Each number is 128 + 24 x the weight over its row's rms, rounded and kept within 0 to 255. Layers, rows and columns count from 0. Numbers have three digits each. The size before them is the row's rms in percent of the matrix's.

# down: layer 2 MLP down (transposed), 3072x768, rms 0.0351, rows 1566-1605, columns 432-479
# gate: layer 2 MLP gate, 3072x768, rms 0.0351, rows 1567-1606, columns 432-479
# up: layer 2 MLP up, 3072x768, rms 0.0351, rows 1567-1606, columns 432-479
down1566 105:139114129099165127083139116118104140099137098087140116147148108093157128151121098157106145134100148124143131128171120151122130074170144120102132
gate1567 095:120173113114106159118139148116151105152124125172107150122150117173087147130141134163155122106121118147124144170099127133147130118108181105125123
up1567 098:133147120089115115114143133120146137147161119132135139127160120112156113125112123150091127132128094131138101145152126163085094174137121168119128
down1567 098:103141172117146132119131141140163140138139120114160133133112149118104127147105135118116144120141131143113086127133115116125138146137106136152142
gate1568 104:141134083109107147129145134142093111142118143131140137115123141117125147181120128146104142154107091168143128132116159158091140093140173119121159
up1568 108:134157094140100143077123158162135132155118095130144196085170138095117107142105163112097076132166129092074129125108160135148103115116135141123135
down1568 105:100149123133116142130135146123114102139109112161131172080131122087136117140101121130085128133137117095077143089104159158155128101156124127134089
gate1569 102:140181152124130146101191128118151119153131136104144185119118090110152110134139141134127135128133094132152072115110180136131118142145101130161106
up1569 097:166125141110158123149153129132152083148151130178102166118152096109121093125119145093139109134071135136137098128107154127103094131122125117110111
down1569 100:106117135131134145112140116088117126193162110141165160098125152107143101096138152075128127135092134165125183093161143127118156150151134121123116
gate1570 097:131084190120120164148133173132155119134152127108103123094158122093176136143120138108112126106101123139099146105128127116111144165099125127139153
up1570 098:179145118122106095110148133137132137117121090109138165118113113142095144112137153128133139128155098153095117132113137103167125117130157117161115
down1570 100:111124125090111108100112106183155116087113156105143092111119136112154136093107111095163139094064108073141147106091164181137105118144127155147131
gate1571 100:138105135119150124103120109091107112104120154155101121144187201091145158120109135123128099153157142099109141100169109144130140155122146134129126
up1571 098:122099117156081133130143146106123165099106141153129095159095136103084122160152128116152135153119153127088157188135065123139120074124118116112124
down1571 099:147186091123117154138100129146120123121104125132137140098149122097130100096113168138140155142132116149114097115094154116139154112093088133154113
gate1572 095:132151163123172067111147112147135098096112111138120171109126146089102134122129129126109145120121144112148088159152137110140108158112112095172132
up1572 098:149170144129152097124106113115106194108108132128148142151093158114093104117147145132141051140176108108163143160161128078087113091160125140137136
down1572 099:120088155131159109131128110147117157102120131141160137131139155124088136088112146113105083135172111107134105106120112089103094126138139122111124
gate1573 098:146138118155087125131138156134091119087126084141119129119157114156122153097123160140069137133135093151104163129177099114149138130158089130118117
up1573 101:103111104123095134143132121127124134151162085169112148147124129105156122130113054109118136121159151093173133085093136127149127064081121131142104
down1573 101:123086137164101086169112145113124167126122128132142086106111105117112081103137109103123144151139132119141108126108123115136154135090123131130160
gate1574 101:126157135091100114131146141129133147116163106140109153089143153145136179127122194153145148138086108074112099106092155144086094125150139077144171
up1574 104:126115114158114131142128113139150136128119090099128150110123097140124170138120166165133109131102113102125126118107154182113104139156159113126107
down1574 097:119124143118139142133142108126115119165131114107144153146110099113132131146122118162110115124144166117134163125140132161098145158172097115106103
gate1575 091:128132121111146144123158130116143125141130131124127148158165159137125156123142085198147160146157101120086124126140131121106140141123094136145171
up1575 091:124130141138174148142148097115126130094122140123131107134117159093076108122131128110141122126154107088169117149118115089114161113078086115114140
down1575 095:194127138119139100145128130136097110147094142141113142159151144120118114096164117166115141144092171158123178119145150132100117161117131158144093
gate1576 103:140158091149091153149103138156168128142124127110092111173127141131100129157160152129096153140168129050099137062095152150122114189096181114142128
up1576 100:109134098106144152134100151123075137165152124096140120073155134145121129118111185109116184110114131106129187125114164107157104114161119133156132
down1576 099:110125081103173124119102106113142129146184132105134136117137113128136102114109092131094085144161113173137143139172082168122151126135113150120140
gate1577 099:135140116105135160136097152127100151096124118151136146159132177126128144123088142082135137104154136120108112146138156152104132143155118125144153
up1577 100:146087081110148106150109112184135148114093120146141136090105108149127097118145112078134145150138143152162097155122109143138136137073162121128121
down1577 100:113111128165120096101117128132163140132134128138085149106129083142126109107148167130155196093100102130119148119156091122110164081097105113125152
gate1578 102:131150153168087123124178138109140128131120126138139156120068102106120161159156103129113133116118135084132092138114149092120183102118076108073164
up1578 101:119141169124111119133136142138163142120104101143165152106100123124140062136094121096123097159115149184074116135121158153120090183150131072080114
down1578 102:085120102129128147132101071142156156153151117117144131089109101158144135149083134118168164094109127160115136090099141127115148143109143140115106
gate1579 095:138125141132102140142092130113119114134102156100119100137125118188096124099092146150105109128111081136128133133081146115108136100090127108116125
up1579 097:148115139066125192094138158162110146133123146171135074189090131139145113100090146115144151117148137138192117154157112096124159117099151112121151
down1579 099:121150081138184119073172120111157129139160111106098128179113094099129104128145138123133150130155145173111121118132117135103117134080139119178136
gate1580 104:128142158122077141145120123110095156150114153129126111142144155072100199165133124118111152104129132150123121162125117130137118127112133100144141
up1580 096:136144149133126082107145111130149121109070088154109130120137086172120136094134150127170123173137112120080123143117131129135159163132107126174163
down1580 097:138152138143116122091128094134125131116126109126098141110129126155128139136147134121095093136125129152079150148129135157138147096169132115162121
gate1581 098:153137124140150150109097154125130130086148136137113211122145107165106134152141131119144119108136139154112154096149108138152141129131142135147144
up1581 095:136117132132139114097104159111090110119136133162114137128141137108086119142119143089126134126137172116114119123148096166150113123089128170169127
down1581 097:153097156141136136091108182101123126113094119147140129085118108143118142110164154102131123078103118134126118083094122156137139102115160177169116
gate1582 096:089173102099088102135131138092146118110171129108093195108154139153138116077136128136109176121128114162130140130129118080119096137105124104145126
up1582 094:167097162147167150159151118147081143143102139154147064128117144138090152163115172118141091147104129089177100124153146155139144116154133152117134
down1582 096:159134158126162148100105144123165156124127126166124068149145141114100148113114120106152102121136140125156125111137132147140100144171125123136162
gate1583 095:088128118125117095197045137153117106136136135196106113120122134102159125113132131181086116121120134149114102130108139134115163104110089106102115
up1583 099:112133095094168140111124090138159155155163091146137160114162129141131133105089111136152129128101150155135110148139166107092118119181132159156147
down1583 097:137115110095154124155140140139129179127145124148150154114155112100166154143141107136111125134132123135160109155103130108161125124164119131121091
gate1584 094:135125157140121102137116138131123153138114097156130126104119113122155161119115131117092173091127120122135111101134126133147138114170145096133127
up1584 093:084121121147161094133145117093128175085125093156133105139164128141118092097097126141159154125127163144131134077151126162110165155150154134128131
down1584 097:123089132133114147136131138142139117147151116149126142125152102138137105133131148119124130104122114151096125138177150183083149156156123175143116
gate1585 100:110134129170141160106156146127120135085128116123062084110165139166141177156141155165118130134132123159096120093128126096150154147120129166123128
up1585 097:140112090134114125149108108123172112138121137113136160126107142128136055148129096140159131097137118090138140158156142104132132127121137073117148
down1585 099:155141112173120122158124105127126130139132128113085159127149100112128092162136102118125125119129101138157116140113145110141110136139085105149106
gate1586 096:065108200090122127130192115158146166128120127105100079156101138117126139145147120112115160131107153156110097080111131132108119128172156110142162
up1586 098:131129124133086103126164126127161105112164142137104108149149118076146161103138111095154142105172100136105103129125107115124107132111118112104153
down1586 097:082147105140082148150172176157180110134145103173078139101146153180136152113143163074133101124139115114174114132125125087163139119118101155082122
gate1587 107:131148115135112123171141113095099159110111125132127108136125148131119153184166153111126105143111060095117118093129116156159127129101122102131132
up1587 112:133108122116135131150135150109095112131057116119129111144110139112137119105157121077184113115125096115134113126136126138110089130100123134106133
down1587 106:126130121158114135113126128141085138158121188132144101128105109118151100073105144107175122119149114144113123131165142114113132176114134174138125
gate1588 105:154171145086149116115136102107111148100123149109108170155159122130151134170137111147130105100137139150090097114119132153092144146132122111128162
up1588 093:076102102118125098142145162126088097158159093151132125141121119106104121143084165145096149116099137086166131106127130084125122112146116083163113
down1588 095:121153116088131142121126127162122090128137121158113152155122123086144114130143135157137099091129109121142133127138143104095161138162087108131137
gate1589 100:125148126216135142164157115094142114086121120145097164142130138169157092152133123118092168151142115176086167110097149102127199123107130112117140
up1589 102:107160110086144170138126100105173110138093174143121157160098133134160143112143129106112160115099149152133113084120120153123166145134131116105118
down1589 102:085116126101140131131103109147134120130133113103130100126145121162133149113163134121080148120129146139099136122128118128111116073118116107137143
gate1590 102:167134115144125147121159146120117094128101115172098104149118121111146125141080116144129146166095103140152147118121140112153178098126106147101148
up1590 100:131135105156132131143120114110167152161099096159128144108135126153117118117147105089140159148116119141155097075153093126186123168097143056112102
down1590 099:125147116161082182128141151124191145143126074155117130129156122141116116171160109111154166128135166145131092113100133124141174123091132078092083
gate1591 100:143120130099106170122132143095103139124117167096137133123091124114142146166102076162101113139105133137113125133122102152167127112145126111084150
up1591 100:095124109114112153145110149104143161091125155108172119107124142077136125164133089169128079141139163163091109120124082138128122104137129109094147
down1591 098:093134121165113084085110169125156132097135122122143113091109148117172126141109167081140133077165115139155136131113094144134131147085107114079118
gate1592 096:155137156130134118111150102149131141097130120123115131131155129171136170100118122132142127077130093109094165169132109159100129087116154143093128
up1592 096:135137125125098085134109119151140149132137107111081123125126138122095145132098062136152118142156113126171147128097098155154154139137106095140143
down1592 097:129086171133128085130112147103138162127138156087162148141151125127129146078115132144143145135129104141127156120167132115148140116118150133125146
gate1593 100:146146149170132090125144111137123142105122128142121120142138180153121096129118107155127144134143089146119133151133102110090129097123090128133126
up1593 100:097129098104093124106123118138156149121110173136119125108095108111153156113132155107146123125106176118108132130166129172127137129161118134101119
down1593 102:118099095106059115124146119166147122114092132109111191081150105124138090139106142158111167138129112158153122143112135134110125121152118139119130
gate1594 098:118111099088110141127085129120089101103148125121084132116129090158179187136132132138162163085086173158133102141123130106104118112150119150098146
up1594 101:130131129091155136156125154123136137108135107131138125121104143083101160126084092119160130116148138165153127171095081079143128099120164139095114
down1594 101:140074088134128131123122140158127109105147131151110085089110152102115112100122103111078160099163128110143117133134093082126107114105140160100116
gate1595 092:152140109113144102159134136105126167174130114139095072111131089128122144139148137091143097161118130173123141137160105094110155148116143121142116
up1595 095:107158157145136133082113119140112153175144125155132115119150123145134129126108135156143101132131105110152104137124115109132139133101105147161133
down1595 096:092156108124163104117137122132114148188177131121163085070128111101137138116114137133137153131147133192129145162138095101134164154063119130147138
gate1596 096:185151133142127152117111103108135096141119088127118127145115083125154117139097147122145140110126147100161131179131131091119151152128133117101163
up1596 099:108150146152130071134121141125107133136127199154139143147153133148130133124083134098125158096131148073133159120060156117151126157087128120121149
down1596 101:110125109086170106151123156109096116100123138139113117162104158082110103144142152145144103114129142135104140192155140146127145149167173099126160
gate1597 097:131137128107104094137152145125093143087147113139088134116105132122127109136129104140095133129141128144118143142129147153141139126108127115119141
up1597 094:108116122127136142159148123094112140107133120134168149118142119153143130146139097147134131107154150147146127113107188166142103122083087102112113
down1597 092:122166103136165135119162117153124132139076143120162110103166092116134105139148091146171130146155142119123126161140165142099095182173070116134085
gate1598 097:135119159105138141120112162070119087156127146128116144105126156098135130115117121155119159105107095175136128116123077114125163123134119106090137
up1598 092:153104101148155152120164178130153160115130149113133150138129146129110095153121136116126179124111121142152146111113125143189154134093125104137130
down1598 097:134104135134104129081122155125114129148148125121134108175118145121083095126151101134118184128068130130144145109116070115201113159087123131142159
gate1599 097:115137166141121124084112131135104121098135151127128150122124141113142100111104141121106155097162091114096128143152147133118133116127128091138114
up1599 098:151158125050112124161160108101060142149116103136118110156165136172144135126152142137115138149134134114131113143138097114132117087108063140081112
down1599 100:137066102108130140156131133106100114164112122156113161166090153125106124148163106111103121121097140151111124146145112138097070104140144097091108
gate1600 100:141120129115134143119115139154106118090106153115134135137089124134165112150105102143129135108156143164095129117111113110092158111096129130105132
up1600 099:148118127096122105143147101109117113135142165090133137146137158169099137158146099090144114141137116121137127094103128096161124136167121138169120
down1600 096:130139102102143158124121109117128127146161126147144126087158097129133132132189089094161121128134148106156153128110147148167105114132140095128129
gate1601 101:142135147110080145147149126126128137135138124068110087093164153098129145107177155161074118136142103096121125127168171094145138156097123145148129
up1601 096:123079114124107097143140132090143124175135114077139109116156141136096167095167133108112129154168073111117130162173139117117122118101122130167099
down1601 099:126133109132116097135117139115129122197133101143084104104111114143121094118131134134124147126129167171150138130132174135111146082130160141146080
gate1602 091:121089176114139132134110148171136144125179134151101085126130098150123172123094125115158122128123108129117130121113125099097126114161154123130136
up1602 094:157142150107110135124087128130114170120156155144141120112115138116129131161147133164135153137089152077129095143140112134123127103134145125110121
down1602 097:116117181118143121134078109152137157127168118142150143099159110114143092075176109112119140111166115132097113104121131096146140079117133128098122
gate1603 099:087126126127164096121089125142112113143154127146111102111091118144121100162125142117105123106144133099104101133118145114136094111165124139112113
up1603 100:134113135117151108162126144126150101138130130147162106108100184165113128113115097149122162138095095162103109058130210155143116107106130131119128
down1603 103:116084123119142105188135141133123145120106131130152133125112123147131103117088160162084149132089122140103114100141183145111132112102137112152189
gate1604 100:132131141108121123091130125129159098125089151134134117114120151124166144134127163142130129151124138113126079139156114172165127171123115087171123
up1604 098:154136107166099168084141065174123159150143131152113113144162099151127119160138114156165144149094093168091134116123106122123123140161122085115077
down1604 098:140145126143120155106133117145158096109157101163096082150127093134128112177095169159132173138115111121165140118120121155104129161136171119126151
gate1605 099:143144114128111106136117131133137114100125155132125179143137107130131138159106152128095107115138131155163092106112148140116160143125161129105136
up1605 098:121123086081121156090108131125075120091099140121134103122141173127125123115127136106131134149094162123135095099177170087106107103145098140103139
down1605 098:147145110168099165142137115111140118112113146135151085119138107117099100115115132141160132089116140104138118097163149113118122150169148179135117
gate1606 093:126126132155175148117105153084146123159143152118127122093150079147165136129170121143103116116094093144087108098163126179125100147093150148115163
up1606 098:109166146127097154108122104138138130143108109113157129112142126112121150128122131163124139159141137061135123117116177151130123136134104155136133